config = dict(
    d_model=128,
    norm_eps=1e-05,
    attn_scale=0.125,
    lr=0.0174,
    train_tokens=140100000,
)
Each number is 128 + 32 x the weight over its row's rms, rounded and kept within 0 to 255. Layers, rows and columns count from 0. Numbers have three digits each. The size before them is the row's rms in percent of the matrix's.

# layer 10 MLP gate, 320x128, rms 0.292, rows 149-220, columns 64-127
098:112149093123097158124179139105119087078120165130173108079113152120140149167109116122113095215119205162113115056159103100162161087126151110177153118156185091147132115114091197154208152112103107
097:148125136111152150136084112137082210116144130098160154135171144236120126131105118077136116101067148150171115166089059125126208157142117144094165118159133155151166096163167120188136160200124166
094:104041119106130133116134065132087116102148104153117132118115122142089164135090163041135121114118139182165070196152136108118111147121111139060126124121146146083077080122106125124087084131181082
100:136142152101142142123133141151146150123136063180110125124145173156095128096167217080196171102121146145091154144148152167146142100074163107108132120179092143134123142071125163068112089134087102
097:101113131129123142146149111158159171148133120207115109107175180079133126117153127139142170049128110157122157133148146109105137107120087151131143107176130085120140055114160155125171219095138155
096:114175130156125140112158090060104122129196163156150143085146089121154117128111152158100146131111137144114136079069060138178142168113156091151095139103089090127131089208091144154117173174085184
090:159112118119114173161105104102179173203115075077150118073203124167132112074145111106138128133161131098113090091142127147125117109157145107170113103129167065121158098193067121086124158115158113
094:129108143047153153131124178114131095134127125174077082072176120185122092123180121106186128145177128056128163134162119131143149134150085160176135125133127116092170140128102078158121118100129099
094:158139164052149091102113080138102123122144177098106109121135068128229122144108109196175102156101109137111151175158146104144172102121122131124143124082147107114135165141109069184121130131090103
100:151112132101135115153130142119097154110138184147121187117111161187130127117110131222176142104120093137117059127095157124092155116177128145174139116106116140157123085073063122148081155144177131
099:106133137089142149163134122137182188120144153124123139115140126116158146133096190098108140123120116101133109126122065154142141163105128128126168149096123109103089118086124078121061081166143082
102:150143115093159088108090131145154080097107094096085193170120147189119125146118119059103129150126125099153157138156136125154089113116185133180166091066150151168129181159144120152090192152148116
096:129193171146123195082125049083115165123141115109156091082154158151086096154095110125114123172174104146166082134129141142075088067156119132091167165144149138138167106115159126101088091206136132
104:056120115117155103073090094105108136106180130146091140104130120097150114100102132134179131090176097119133072163094090105112086078155110154118080126090149114177168079129139097170167114070097161
103:118118105084078113138173085151092124089130109150126194194125121134077153129123108062141086082156143120156095111060119151205115075118146122165153153144170180110183056136095135143161118193100169
106:144104145126153110124082160137148136124169117071085164178142106121086108109155147154138090145123156130129166153049111141159154142110099082089149139156136155117183106131150147140167168094145157
101:145106127119171163081155142160054068095122175151167100140129120132088102127121115071123102112094074173103106174146085142051151140126124177116141119153141127127109148125109142160149078117093113
096:169145169144121135143116075149161130111128086104076147190121118096146142093119116118157160153206181155093103112167092175107132104124133146139133172158119155163130121127095134108089065066139102
094:104104120070077162075136094109146157144106147070173110145117147154162118118114132125140112097110127075125180089108162118105103156117100130166075100139196145084124173124197147133120103156116129
102:184137149114124115150168140109168091140107107179196106118167077086190107085117138124119176130144159168084131120165108125154107131132126108152181187151142156161109105105080134125138131148182164
096:132172097120116168187095117142149146120189133104090096090126164122085162140161120122097102095082156123128092123138079159131074110101093147119125111100153087055086109212129090196174123120117112
093:071136130124080184094120150178140008122146094127103110109131135119142138162148112152154182105120152159153123121114114080085130117120156143104144087074097080161121113159107117162140072112108089
103:121024188157116169158159043135125169112133065141136184102111147154151187079160152161136190104173171088098142110110129145105097072065121128156167080091115090150130090140109160163140152170176162
102:210214137150214094200098137145177196104107163065123121057116104113185149125119172139115153153110118166141072131130163159174129117126138111172090110149076092133149138149049171120119139174162129
096:106130167066156170131091166141131101152113100141122131127145129117108113131159116143129172164169138128127128099109117116073125087124137132141085153133241108197121077070133123114107120187120110
098:134150162137095162149110091149127085087180141127093089085184138107128146139146174123151168168168117108126156126151161152138139151161180093116110089123169101110094089097152052079111143136121149
104:105089149159125124112174148154111135153171098110128193102126200072181115155108171073135150109161158098118125105161134199128125078166099100107147133136108127081145176126127157145163124113175129
105:098164107100218202127127122105141126145096155148154163100131126148142141079202162142141151093133092121168113115131138107136153034073142164147170106140066094104111113127146098154082119152135103
094:088084069126110176133117136096107131103144146094151143110161100178185112164152176137166191093202132140090170199129139126160080110087159129095125074105141151160069148119146093187122162128066124
099:034153127097121094127122094150103150129148094151152092168127155109146108109132116108106102123115111120079138137134098165093146127132118072120127061165186167101070097101109116180183114134080113
101:110024170060107125135057131093133140138145105100054114104159095161071165159174085123150181102152117129095166087119144130173118149159157051112138130098142047052109071123146174167128056096121103
101:147120116108118127132132141137155097121229112117164119138089180101134121090158119144163138179138063114146125105136127116131154125113140127087121148091104184118132148116144176180044149127093094
103:102102133083069119127143124094140110086161126127091160104055087133150114134155129143134149163097142110123115107086059129169130143151086148105175125087133092117152077130087226115112109174128091
102:104191136157121136116123181109168147104145072085159127162186137162181152168167144086149200156154142078151136121106144139131151112130148096127088111188142077135056158122111129157100105138092138
096:167110145114137162089097153198119115098166171118166168078097080153154123082162103083138060124142111119097101158132192098138138099105102087096105150164103086145113139080188077157097158105123133
100:110124108089162106134111120195128103082110082105157134177048099167070119108140203100146155144062082107096112088077118141129127170136178105124104179091145116140191125162126133204123162149162152
095:116133127090093146172151099115149136044155075121150108111154139074160142092131197124075090109119106116171119086146101145140144148102098142157152144147127098191166108121058049157161096108110112
098:145135148097115078154121145135103123126134094082123152112037092151046084158166112156198148158088159160111140105085222097101115128110124088143140085158114101099084088075110166111125172054110123
105:095117097095077117157117144094060106065117099127054142161079160188123104133192136149111142116110141101159117067149094118084120117140143098118137086147131110186099106152202102134130105157161160
103:132097170123157157185133099116157088127162127116209144161171134167098042095108170099117168122108136097076115110076161115105117148097105140143115114148119094083118164143140175104120074174103089
108:149138125106156108113108124099173185143156179120130087124132111130130146084123124083150172145099183060142126148134123094074105153093140107182209108122137164085163123131104056103093078095148119
095:129120168075147147138141165161147162102139113091123113152110133140150087136120135096136160094122111133129206202141176138102112104110116169132181130144100173146180090121103165085161071120039117
094:159144203117121101119132172155096083123115076152149075122146133156180162133097153118219138093075193186159091144137101110127123168095128151095094141132149118116116150152143067129148089116154129
102:166110131094119073114094142088112088073165118171149132148121104167114095094071134146097120139160111121123146155166122184101135128136127144113152122145037122145081078136071145187090096119162113
108:124124136080129169125155136078117183102126140154090116167126101141098199121105116105159209120157129121125117059084098150118090151114060129128147193074133108128088075109117123125144139188094175
093:140062144069097092177214102143169154123088124131121133188124103148139114120131096131127112103103143135152107106091121116156100128126163132077177167099130187132123082150118181098082174154107166
100:159130122115038109085104102119124104158133094125145062124172109157136102116161142167131079115092140138184169144112130115111090158112128100149106115167184095187129105125086135165125164142130153
092:098118120124155140144105065162103119041136109098143172145095125155113153093084158103132167137157117137134131151118106106123056097051136159201112096167077117062091099087108136121138140131146122
098:183139144096121132118161110144093120132124161136068061142222121114131174145152132092153167158109064057152086121173128134101103108151171102162146141093136071130116184182134175117153143121127129
108:129159061084149135155128099071172232133186109174139085090153128141065104127112133117126180101194153110134113138131126130140142073156085111148139127170192146164173127119181115129131086136098144
095:143141125105153116180128107106163099088133150126077116193168115155163096060062137109127163102159133141198132102171123163111126139172104152116121171087120115184121152106081116106151069151117122
098:140081161158155146092099078083107100124093082097155102114158105175162189132116127152164129088138079086093091149113115127087179111123147059081110119131164122114130220143129156125138097136159141
090:148100106091131147129163110126164180142108138191179143131151090149103146107128103150138079186090132120094127112162159125115115145154156094136130117183061149078131098161125196104189132153085158
097:117140160114157084121107133102187157082139138094073164061122097080128087139066161041178116091118171175138164152150134173155109128156111105117113159097089112085105105066155164123107111139164074
102:057140167042123119126142110130060096151165094120113150132124130139204190128153154137156184163151178145135128111141120160063091136144086172082099142144140189139108095087169130105132142160146158
098:140070119137139166115126174175112193094116156091177131127149142083161113095153135105105112139140209168177088114143113146158095140110145102126069125112147095144092073133123186178127095133112127
094:195135179071095149126129088141161118078105128122140133092123132106142101155099109123187119114171156119116066141144118167131147104206121134153139142061077107135106126115123155086105112097104124
099:137104138111083138131106217157100071116165138154194158141148105143145120081120138086125139198158094030129161129081083127130171149158116049135123186141164120125121131157129119093139165159120140
101:111098123125139087155128126116107127127111161128146171074127199163128169148113113102123097174135120108104175109106062169145126074144164110201113124171087141154154193111125137100147147158170136
101:141125131067137086120144105055128154180147174145154179100146230119078139154107190144164078171107131106160076172092130135128118112140124127164139118120099122108099154150146134159145180132101120
095:126146097187079117163150110145122143120170096136082115116078144160079142137125100110194135119139179157160149093106114198153104115176106128086129169111157102169113137157104188172084115146121091
113:062118176145145139134118176110129068159111162168132120131145139127146166106112158152128130188145076050141128081151088197122133103149133105137163141132192107090152084111032118126127138107187112
096:189103184124102114132163116091214094132159138103171152135096172131165148091126129125176165135086149149114035104143133183137101140123128155133110160117124164113178179172116133137083140134201156
093:165153033116118196119147078114134134079128094160176166127094117157077141135137080160146116134079083139085106134142128085134106171108106096158106103131147170126154094122084145184125110056096139
096:200060078178075143142179086107190105129104067073147128164173116128133113111153096113170138107174124197162108144107116110181159104195118119174110132139163160126112112101092148072153148093127074
102:124164150119147156137132183210117066190116103089097127133118124144128097054113161144150121165147130094128146094128081169170198117125158179084142126131108192095162146095129135082117110115160136
095:151123078086127184165141121109112116149149165150122161052159130142090095095151080062181091107148085139186083105139105112109096131129152116148090132072140143158144070045064081146122130120150116
100:126128124057133135165132157180070099181139078131175102091153107105116106153123107092113120147076122100148097179054151107126107100111094158093171145179164099142124177113135142111156099095170106
101:118147131140183188094102134124140178149059134083150125159133128171083144130117167155091151166119098092131064114073178149109101132141095125158126089098138101148128124088105175174116209135136152
102:144155128077096121175123149112139134061092152102130082107120088152105111101173113054154137091134108098137084170125141119108076175162082084107066116132115142142165081081128168171116138131127163
102:124106147211102144065118128125099103109178153128113128123197098126043143199138178121137067171111109142091095146086081087150117139139104101118121078128158157078182096067127143133102120139131081
103:154127153108138174198094132137077102123138093110144124139205118107120111130105099125123121140141075176129141179100112166155179162140165104117120136138133131088088147191159097143149098127188107
# layer 10 MLP up, 320x128, rms 0.283, rows 149-219, columns 64-127
096:172100172127116129078130113117107139172159071185061062105158148108118115087193091133101126125120149103149104179096119195178143140151139164083123126150114139122101144111131102122065111168105148
100:091139117160176161161100142096141108163098101178137141199134075074116101104152140122128106093159165144188147167113074130175144160128173089156098179098100192073117157106155114195131159144074182
101:113163111153085129062138109144169141145148123110124141143105129104126152149074153145119114216103113128117123129136151056126149141125151117169177095131075174132125185157080121148144122149137153
098:129146144094117138091144153114092071104150085095084131092098203129134098094165154110088156149103095129132201088125161136161155133089180060106104187137151110136126182144088150156152106163145089
102:122123100129116102106129098128112125176151128146091134198052142155129142158148128096150052094143085183122155124131127122116152161134120075164168114129109136106166122131169147133156082143097139
100:135138126089120137128119178156175131076159128167158121111108085163078126131108109176093131071119191172182140117021133119110036106142058111166096119121101131125119121084133124092156052052129137
093:139139117148123148111113096168149213122110064114063133152055128134125140129136153119142092156098091187104142161100121146115150144128122113064146101132167108103147106160090114138151155168048104
096:164123127081144166112128177150117144113086137174125180077108083146120082180124100059124110209141091112086102153128153102131070125103130129163147060118133159123092109168169109157150102154129162
102:127113164119206128185156126103163149070129140175105118213116128165094162042162122103178087107129098103164158076112120164143113201124127136141130169118082138134124108082090149122071144138155146
104:122116140128125087114116146101157135130155183109103148102100133114140108113138075132093107101103147172160138072145145201085119169125116081102139115086144094116129142112158130139097072131093213
094:121131169118123143113161143103079164098121175088179171139122133109192151096084159116124141132151143143130124158119174131108147112127172081123100136136122189157144121143133132048175132150162076
100:087200125125101062187171113095136155145147076114091104082120140079137072131145058082160119129129147111110117077120098161122122104179086126098113125154061151123117153179110119052095140147120119
104:123133140154077119098125119150151101164134132143097084148123136116105103108163162158162181136170091092121054146133146081108184094129197110184146167189145132110158126124132127088143109083150146
101:168155128112070113186210108093132119158131120138170160140110153097113202155132147098158125097126161098073156095070132087136074129094105137128126127108168146161106066179111110154148153200141126
104:145113101158136096139134172137135090147127099131178130127124128065150106152114107192202116180085112164086155092157103141094104091151154121129136188104039138146107169159137140148158111113103072
107:132120122118143088197211101174153156121079134121118143150123050121134116110149126164146123140134131157075103115161048073195116085120111127126121159152100102162135183116130186142072095105075111
103:151072138082112140082165125133097078150154082102188133129117150102124073114205132126132175155111052140115125085077134120149094104191141135175084092117082179052122134139171142112137136150178067
095:110182147118130094080139111083109160100097134037087150182115120162099090158152176098070150126091097107129176113160165154085114091144185097152152101142129137095146096078116108111141122111102152
098:185136149164117111073139097101167102150168107158132129153132155205122111117126123142120198190099097125100135120153103148065181154162107095121100147141112076121130042105125095132108080067098096
096:080117121074136095085117121189096130156097076162126107124085139129088214191174145175068171136092127108148120112157123135114143139074147187079137121057114102145099105106140151149118111119066131
088:130167113131179103115142149163101149131160087151122119157072220111153102161104152112153117171158090114119122125117070156098151106112141117130092167105109117141127128161103126121114139114082176
092:144104145134070149106086134099096151174080122124139113108079107126147093153088083154145142127138121108100058042142011134135099143074161095080115067111135127116131117175159114125156115135100101
102:111160104091142163130147107105129148156163084134129077159161151095056132143169105155153138131086110150146124105085108122067131176117079132152175157107132129133125132088148131094099105190131188
097:157103105131076144055129124142155162043151145130108174090077134130145106152175060077104137118116153092099150094153105133132166161113118135109136149162117134106137079133144100144087122096148126
094:173118123182118034096140154117122126146075179105134090117154105037124095176135113149094165132104116111119104151072103158123124129143103149156144113142088140128102116116180115108062124185124145
099:185117070145117191148161149071191092101135099114134145128095173216136155104117116124112101079063167113058122100138096125108112110134084146144139169136109092137159134046130125119115118140107121
100:098166054181082163130097108113135111072160114099129145101129117115116134090146149101103059124197116103137181096088087186123134140140164176143166146200152166110116161150184085147105168136092086
095:154099141155081076144129155152159079108157091157137165097097135116154082153108099142137155159103152174091148176137097070167019169134101102126162177101148186118068171148140118122125225140159142
096:107090114147101151104133206065089128168145052081108153115076144147145101179106150156114144125105131130129154097179150136143082123097140161099139163164044119129099156133159153149131151049108214
105:197162138154132171127101187092087082128155104099173193109150131149145125165123128186163126132114132107040114171108078117137164148147148165180089186166134069114066164153194118143082149117110099
096:107138124156126137171181127146099131145113125176094114159074143110111123165140120074107103152070170177042140109095133135144140129130141111122102131151153126102142102101078127145110048148127175
109:120142091160118170155177149130146142128115121110120112112127125138118118100106077138183124150142110133105156121167157149079150109142183133137099142150124131074170091117103145108133085111129066
100:109122135156142130135121188106117153177084177073138099094123105145147111093133121059103094099157101165184117087057155093138177164159160121169130141141119130160134080147078140127170101115077148
099:127153130144132127116124158145091104137140116138174119107082129067156127185116197146134166109202164155164092145169131177140109119103163122137109048102128152149143123115164113137171131156111156
095:047076115124085124157102132112146126112135104174134098081158139089126153199112124145062099114127160172114142126147134200110130118122078050103118199135149111124127126118155128090162198131135113
100:145132081125136092151154095105081084076096143082114096088159140136128089140146112089223132170154135092152165084150101067134167125099155148108164145149151070099111140155089068087162126096126157
095:126090179109119185166208148134089063103119159099140111102161140119124103079118105105099178095114155138101164111157149126087125090051051136141141101142147163110147104104102139109052149083151144
098:109114095152126158142075163159119110126129119114164079087135147134140098126151142134073043114187177124129123154117116118145150159134120112123171109099127120157116122176147109094175118130084130
103:167151083165141121160146078126149162144123167156170106077145107176140062120157147111111086146104122075107169103078101078118100156151109116141080245148093150113141096101075098157082153139137111
109:081135092092142169071112121134110110115182156115121133150145170135170134105120120152111170205133129209120054128178106119136176179099128096156076162115094074100117121122142077123158132116175161
100:157107120062167141159182136148033150188110151136126169141093072148169100075086085100154113127165152134081114161106103029101070143164126154148156139157093131070146147135129143151133125128112108
090:137114147087103201135144106085167117161113114121178154103119116098080180191161109136133152145156093186164098193123155155106121126107180129169092093138115124191091100141101111113183128110180157
093:138117094108165117119154146122162105133084155138112167170157103138104124120117093093105114150141150126116191096161086052144145138190158143102162129127130115155049113185115121143134136147164169
100:116110136108110088096156119081116104118130100091141107164154155174095127104071090084090137049114119118124186137108049132111124144129136140171125164084103110149129104126147134186131167130162060
096:140116152138115142110131118146082159162089148130178120121147117124131159100125110083141102110116159098090116138105046158172094149087105150109077155163071136101139127144093139130162119170142121
096:119175135145105116123097111121150182142089153137186091154149115103115111165137066163120099109049089207154136132102100119121110114108161074158140161127153134071082086097180166178071133148105104
098:092141131111082178124126143114073109107119120153165119105137140134170106161133067133180140105136213111164104088111079122172136115084109094170119107153073169106110165148081090143157148141147150
088:092073123187100145160132140132136092156127152159114144085144174117095154103085087103160077122192120197128050153141114062124129107103176146101163089146100152076088160112151128123131145142098094
096:121109180151068158131134087083138109101099114144158115084096132073076124106087127136111132133074136099182106109148076126069133166098170132138133126105122175098185167142089138134087147109154167
106:117184179175068143081091093117128151165075087119170102084131143093163147065148065144129150151110120071174149093114107157154160135130191088124170140091121092134127079165088112079093119177145150
103:085179124132141115100127110169149109150133157161193076190169105132098129059112164096172080070102096106080173092134153196153156128144101184126105148215123118134099111131071191143083176163058120
099:092098086106157099145092054103133120087095150136201090114109146179062123131156171046130116160100125158124150120153095152110128113119116142125158133151133104130092107128141078140155122138135119
093:073128078133149030151127146174149145105139129137150200194096121141090179124143119098079143117200126144143117113183127094169157144124126140114138163166135096135156157112180091134119099152074103
098:096117155140153158116127148170153159136115096112137081079148163135139093139117132125101119065093116143111147086202090142113183162162149150166154190105123168091141114168107082136175113115067083
103:144134106131118153108110140163160103108075147145133136142120131145107115150114085119116174171133111120110153077044157114222128073183102205175127144112202133096166109170085105119131157109188141
100:067151130117131096152099133095150136146124122146074113116197153172122125150140126117120174143154129150114125134079197097137104183114114123141171147132181112136090135142088090113216110092115144
092:092100127156108169107098156131118167109123120121164117108119127103207131102098066126114173064139145123129088085128151141093113139130175104110165125120143115156096194080062135143147201149108123
103:147143159091120132141161095159152155127082097192134134108120134070102222091117169137115091105158152190134159151130146104116072118153144208145160097093129097119149126124128129153061144065137160
102:145128142129100135141147156093123149137107162119138139150047081124147146123097115081154108123135117100119018138116167093137098170129135122139123123174163148097157109161139096116066082155143188
107:142168100132107139115143053090041164118167135128116068130085121108116164115101125135102152074167106074121131116095156093111177145112146148130198131193121062088120067113150139111129115192152158
097:131126159096132112101117136185234129193125165129091159121170107139106132149120146122143129105096071094142122173091122145140160099082136127151097096110161146146147073087089115106121052109116119
102:172082152095178216099129157114104149128130124160176046183093117165116155129063120084118108130133095072146093155136128093087102136082111163131128181133084126158211125109118152127104185131131129
092:154071115167196141092165162155157055106159131140136092121110102123094122062126149126117121112142128116089119127201192129097198204132167131083147152133109144149133140088148102106075157087085130
091:092114113080111083092129108101117142120150092119098087149136127083121131143080157076162164132192119150159142059074118115079175106159151118154179146122140121065104096149142216125138122127136191
097:102140097071126116084206103162077126131135085181094193154138160169126174170123146112116113107141146143143091100091098162168141157119129137163122067178146150107182182061154118092201158200109102
104:083124125132109141144171070101111158174140147133142112202109127116122137142131145096152074162180096137199078096174101078151159088126075063152123131087132097174183124176122115043150092070090089
101:129134091125100165149169158115148135132162123134109173094158150134167184081147124135167109100123174100150155093136207130159152135149153171133103127127124158162158068089122112100092165112169139
101:171123117123137120135172110174124156176147131088183131095142061120106126086086105186088135155205136074154112167129122087134172044114124141135148143096132171153133167138119136136065155131128084
105:130130087088121162143166146158136106130114110093120117125066140134150079069134149068135092076144169163150156152155152094188203147189121146105115144094163115158140106082112107144122148146161153
100:103122110159140183111127185124072142090134142140099101091163149142092133166106032035140103111068168141083177125108066114097100109119065160117143075114110174124139138137106125136072072167075104
096:110175134155181115155102137075085113143121109061134147150104180124191146096106126109194169100127074128136176140151113121146160176127146150078058135157156119120130125134134070083204081141126126
# layer 10 MLP down (transposed), 320x128, rms 0.288, rows 149-219, columns 64-127
108:137148090226160122150100148152100127152150064141117113089117118107146173166087115144128095121109099121152108163119126178066125106142097138157129108163132170095082082129117095119127135182106068
102:182110113141102056135161083141123153063144104096142111090116167113176151098171108110159133134087119175116152122090129164116109102115129127089088176140066108126148107117091151123129123120097190
101:144089163165127142098144083147111120130151131155166086125096164113143161168171191085137107133124089092152154082139141166140149178146117088174114156130088133113098148116174127131141132157130160
097:090125125165057117100139133107109071150110101125065136102108119072117105164133139109158081152134134052117143122103107100115162130182128112091156113097088097154126137059111099095084100061143133
100:141143124107106129143061177165091152119119124132097108130132165043208140081212150156227123113184149102095101077082161106129109166150111124076148084135130119160097117135158129122143093193081093
103:160181100178129086211143129075077144096132097056094101147135131193108140169119142065165148148109113141124091170133152081101111140131150131157148107090071073119124172106140110124103111150164150
095:174096110095096085196083104161101128120185180182123175104149134139180081189100129140143105230173153126109151135144173194108088143122137062111127161054150047132133152141109128120109160201120151
095:151103073164147122125099116135140159136127073093128115146081063112184123156197096106143091146123107147133086092115121089128165093123146140063178112123169119122168083167116081095128231129135097
104:129117119130076165189129112190143155130164126102104136101146131143161137076159134119171132142109115148175133094182118177129140072117066143133134171132102105152192133068132140136106096126108114
101:141118117188129096161094193104089118102154142136164173135162155128072153129101164143182128068108120093139114090115159159123067158127141186139121084112133128072188166095147142150187121120124118
095:129088218169173102169148152129104121102139129114127104095162119154088138137202175122137123124122096145100126141046162112166121136129126147145152093131144146128122172063099171139146181093156124
102:191150129105155120162179093111102114177127142078162066120130073127133068104107124173142115157091137116088136118060175181121087148099104152125097085139177106121129151029162159184158122115140103
086:153230115177107141135131140139129163169184076133201181093162083110111116127206109134124125156151143094120143140152146106173109132071196130123102191095137120102105153094139148134101148135159160
104:192106127145079136130129146139121131192175125159124087116122109155157148068202063141122103166120142124104126137104083114124151090139151136118146141120173158137137160151146108196067172108140198
114:126156114183185134101154170153175110114174085153120126070062161145121145137125104126116088136152135170150133166168110110141106219135152118129143101130109182116223170102117118106129137109143120
107:127160198160111095189119170141137145139166109120147168127179112133157137178046137093154073129153129127120143124111113172146149124120199044155110132222167110067095133124159110140095131103091113
100:131190124143090195163098134163130121151118096122143099125126173102115136085121120071141169114158152126145082199067193153131119111086170127175111108105153126160107175120174147171084141181141159
092:073122157133093126091090097092163102174090136105044154120134177125110133132131085165164172121132137130173104138174148103162126092102125095162141143080187146089097126161156150074153177143153107
101:166150195132137159173150149117154091116092143110125168137132166088139146135115154140129155093134094097093075095131094106049162101153151083131140118073170142120101125105086131138108157152155117
095:142107142232081134144192191110175069114073163116104153080136150123152058127146139147123109171127115102063103114074132165127135163147127127130119130158100099170108131119134153134114113084144132
094:135107154086091123161175110099227117072125098104096082136093088110115113155134150091115113154162138099151151126139141153178124159106134155098097110143137170095152137143139118200123121162161082
098:131076062150066114118106082092119107131109147095146130160144101121168147116130117141082146174152157142071158139085114132171117102084103107105200129091178165141166109103101162122118225091111116
101:154136103147123140102112163167208149129149146172140122148172145134106158153165147147072130130143127141121164173099116088146146083158151117151138189149123116111057150128138103156118072088104111
094:085152141086116105138143084080104110149189126115096083119135127150112193150133130099073125159107163161118134118134096153110183152109195116137147115148106114133182119108148123149090148152097136
093:128177133111151074187081146157140039136130136156200146102141131160096117103156186133136090155160115185160137136119126096108157098102222162086135144166141125080142108105126150104121140061143084
098:067156042143132140078124118112160179104109107115145126152078150101183131162039108125116171101114171187161085133122132117093140131095181097149119112171080136088195124097091094128153081176080122
101:142185122106118166112150123127176168129106100072157109136117100064148175152196104080153162076123128108121068226081113045158099157112087115107096128104162166166115167122108087163078118178142119
100:097123128177123152174118056119107128129172146117111095169112123170146124106085136114164140114122111076083145112129173153098141174145122140122088109051167083135072159135093129134144107149173134
105:110120097091107152142164123078062090141181146077114083127156133064176096153150144105143126145162184138140151101119142139114099168102146086069135128075123129088075147131110159165169143139052064
101:110072126086124169130184117120128156103110133132150134185130134081136074122125073084103131089090163154209144132127173106124150153118134130117158093120121042105149089106110133149111166149063053
100:103086097130094169161154148125150114116106104084162148189057070108170129173124152121116110107124074090172119121116106151135178099084184098136156170129162099071142189144140109147159078130138162
091:153174145146068174146116122110138178110075152120153123085123140108140158171150138141132154167185118106176106125068125117163143108127203170125157113125098167113056046082129169159183180120147137
091:122100169212208113168073139130113115091112085079107155111098134126133114121096145112146155128132160141198141106137160125140139119089103150233152118111151104099154101131148140093160093129115134
104:113092130170079116086136112105089180103125112126090115121152110086124153079177095157114123083135109107192103121113172135152157103151140097030111061134122155107136145105166125129158192140105118
099:160124160133123167148160138158138094099154095130102119114138102210142099131141151152182157107122152104136100097156160137102155156172046128151105173089104107145177154096097162151092109095084145
100:117071109183117195139140085061138115136128125120123115109088103169123078129135132149131140130104075104175105169144146122118121137168120142139167111142141169137085126111057086111149145087021164
094:129068109092122134139156148087165181106118120154145159200086151103156138164151167184149159156109143098139094120126104127116135061119136099095088111106155145142155130112157067157081155154163153
096:139203103153140169133128089084114112144083098130160139124077134082079150149147150142110140147192167100140128136137100137111125105124233128145132156196141151104057119128124123105143154149153134
103:113157124220189132109107119095136159089124131175194104144153134139114145140127129103161128162112141153121095145131147140145163116063140142052072177126156119050092122114184114180050120108096174
106:162132168119098185115191151122109142074114124122080121110165202041110116090136141115064133137175116110170134094057156104111147137122152134104139081161117134144128125109124137162116159153123121
104:129153137111047136124100142103066109160151138124089156167119088134157115113182132123080129108135120119148129121072197116091101148108064095109086105151161111147010122112152096131154113161136162
098:153157076125110173095100140152156112134159079124124160148131106120139158127120160110153117121098109109125112161133134172130110111111097159127106115133109079155210092053126183124087127124123105
095:093151126036151146155169131166131150113161129143093168179197195077147122170125119139140129087137129097135094134208131144103144137122084133088191141139134130141173151116158079154166142159138099
100:149120126083113085174122075127135125095141066116103124119143133147097098121066153098107210170115132102110192183157120125115113175139141097109101118132139086130078103159184133117149168182141106
092:114194123099088106112106121148126150143144130167113203099124104114129130129168078148074104128175067146115146134134146153081174130136134098115091119091151159106061133163135130100106102183185155
100:117126138069115066145091154034167027060157133103150100111126121130132095112136138115168092093107170170146154140111093160127183110098091122134103163109099079101166178122124101142145137094131085
097:097076118098140123139116109093190086098141119125096112159119132126163109160082078141141102139173105152161057130114135209123164114169130079152123154149126089167112127102097166099083099128125103
094:155099149144176106081112103130185161180175196099148130155097127168074074175184181151130121068141106100083119109077130125104109135172203165139146141169168144137142156114131115152137170083126131
100:142118153085038119113116158136166115113093155106152124084130104125128166137125089156135144156149147083132150156146052172155140125120122162093153047142123141090118177157093197106160134124136095
105:114144175195187127154136141112078139107176143111108127121150131119164150110195170177135109103087125063133105069181107142099158138167101066110153075106106150159177105159109135062084103112128102
098:101081115050166134153157170139077094142106119111186164136153084115148140129123096160120159185092178120107086154097138118091127179148143152154099108099170106134089057169167103128126123144174182
101:133103185130114122154117096102105099082110138175185164116138030108091069158142101160134131133115147118164143133154120121190123138106107205173111054117113136148118040101144092127101140138101148
098:098163076137125077105081205110151088126089139154172127150104137122154143131081119142128134148107087147171117123154129091145117162175151129135187150114128020144114159079138133175183110133123162
100:130150144067084117126133108112180136082145062108101150147065129023045121146108118125150098108163156138159101173122176123116171097109161139126140130102124146138121112136127075097083052126091051
101:149154146162125157110161133113154136161145161139151127151153134121125108135144090121141095132112144131154140152146142156179164142139135108101105139142108136163098094110082146156100173129180141
094:095116177181113171094095199184148156128126140164085182146143149157119134132192125113126114134116087150122102116087133206101132140186194137113105158134170163103202072084180078110139119130119140
094:178132115187093128120129140148172154090152153210098140099077067109110126075150074154114097129138143071157125135070174188095140140148081137133172161128112124140053107174158088105161087089139143
102:100160074185099104152159102161074124153147149130128122122109135108091191094171154117118085108144089083192082152186078090136164115118098148121132111092129089108140168092051180123150165127143170
108:179135132139135169116135092138112142126124141158126181088099093161129137168148124133125094129140100091112088115087124196115053100131128084147108141181120117101126163142149170132128151140170126
101:064065106099127180123099092171133090117137132142196117158151148074125126119147127096124172144187203140119201105109152094104133146129121169145067101101164169154165090109106083119159115128103125
098:133169186203194135169148152141101115160136173164167191140146150192124146118155152121164113122084103112113156072140173143114129059154161135050138095106165102119127095148108136077125151080097183
098:069073175118094095109127121081093159120124107091109093152123067147121134134093110174083085099096102070072157077167154113147113103056149153088091126152083131163080139110126146053131139098146134
099:140138142104139100144093139103149162127150188116116153120147193171151171081092131118162107159131166193200132112173134119129171070164092196132095150189126141084179123191125100080115076116136095
098:102140130198129130183133132079183071110146122147120100123119107135146132134133101067173157124176153134160134108108105108155140131167142114179144125104127107141185155070100159139063068125060178
094:158185136079178136141167150105151099161242122181074129110120110080125170120145117096124118129190124125082134111141124089126123106078130069102122053144132138097120115098118136136113117102082085
101:092126128132121065178134065153069095092156151158145163101103133098107155142135108101138166119139087082134142121111054161121119093122125080139161107129114061199127098123124166131098126154128113
099:125106158187122110134123133139164198134098112086188118178137142169117154150120122105078174137078149163107104109142063096128142126086126075133163075146105110092139095082179109108136151181176132
106:145056144056145230160129106139163102087108200115119158151178165065105096043132153094144122149135165184100076134160139148116153133124032155202111170110121146186147162140128117101157159126117111
100:086089139108102073167102102025174098169132092154182115147152154139122139192149177151136140156086158103113143017096152135138124091062126088145126184107096092133080118174109104114098117145117120
098:168129120103180147094133108119111066088118131160142153177124225134134180094104150092070096143104108116128175161163142108102124094133095131096129104162150144140081134122118086178171152118161129
104:102162143111065104140088144124141152169157158153213042179104149114138179118100160081106115117063137111183146129163167124089139148061168143157152159096126151082044118112128119127096153092109121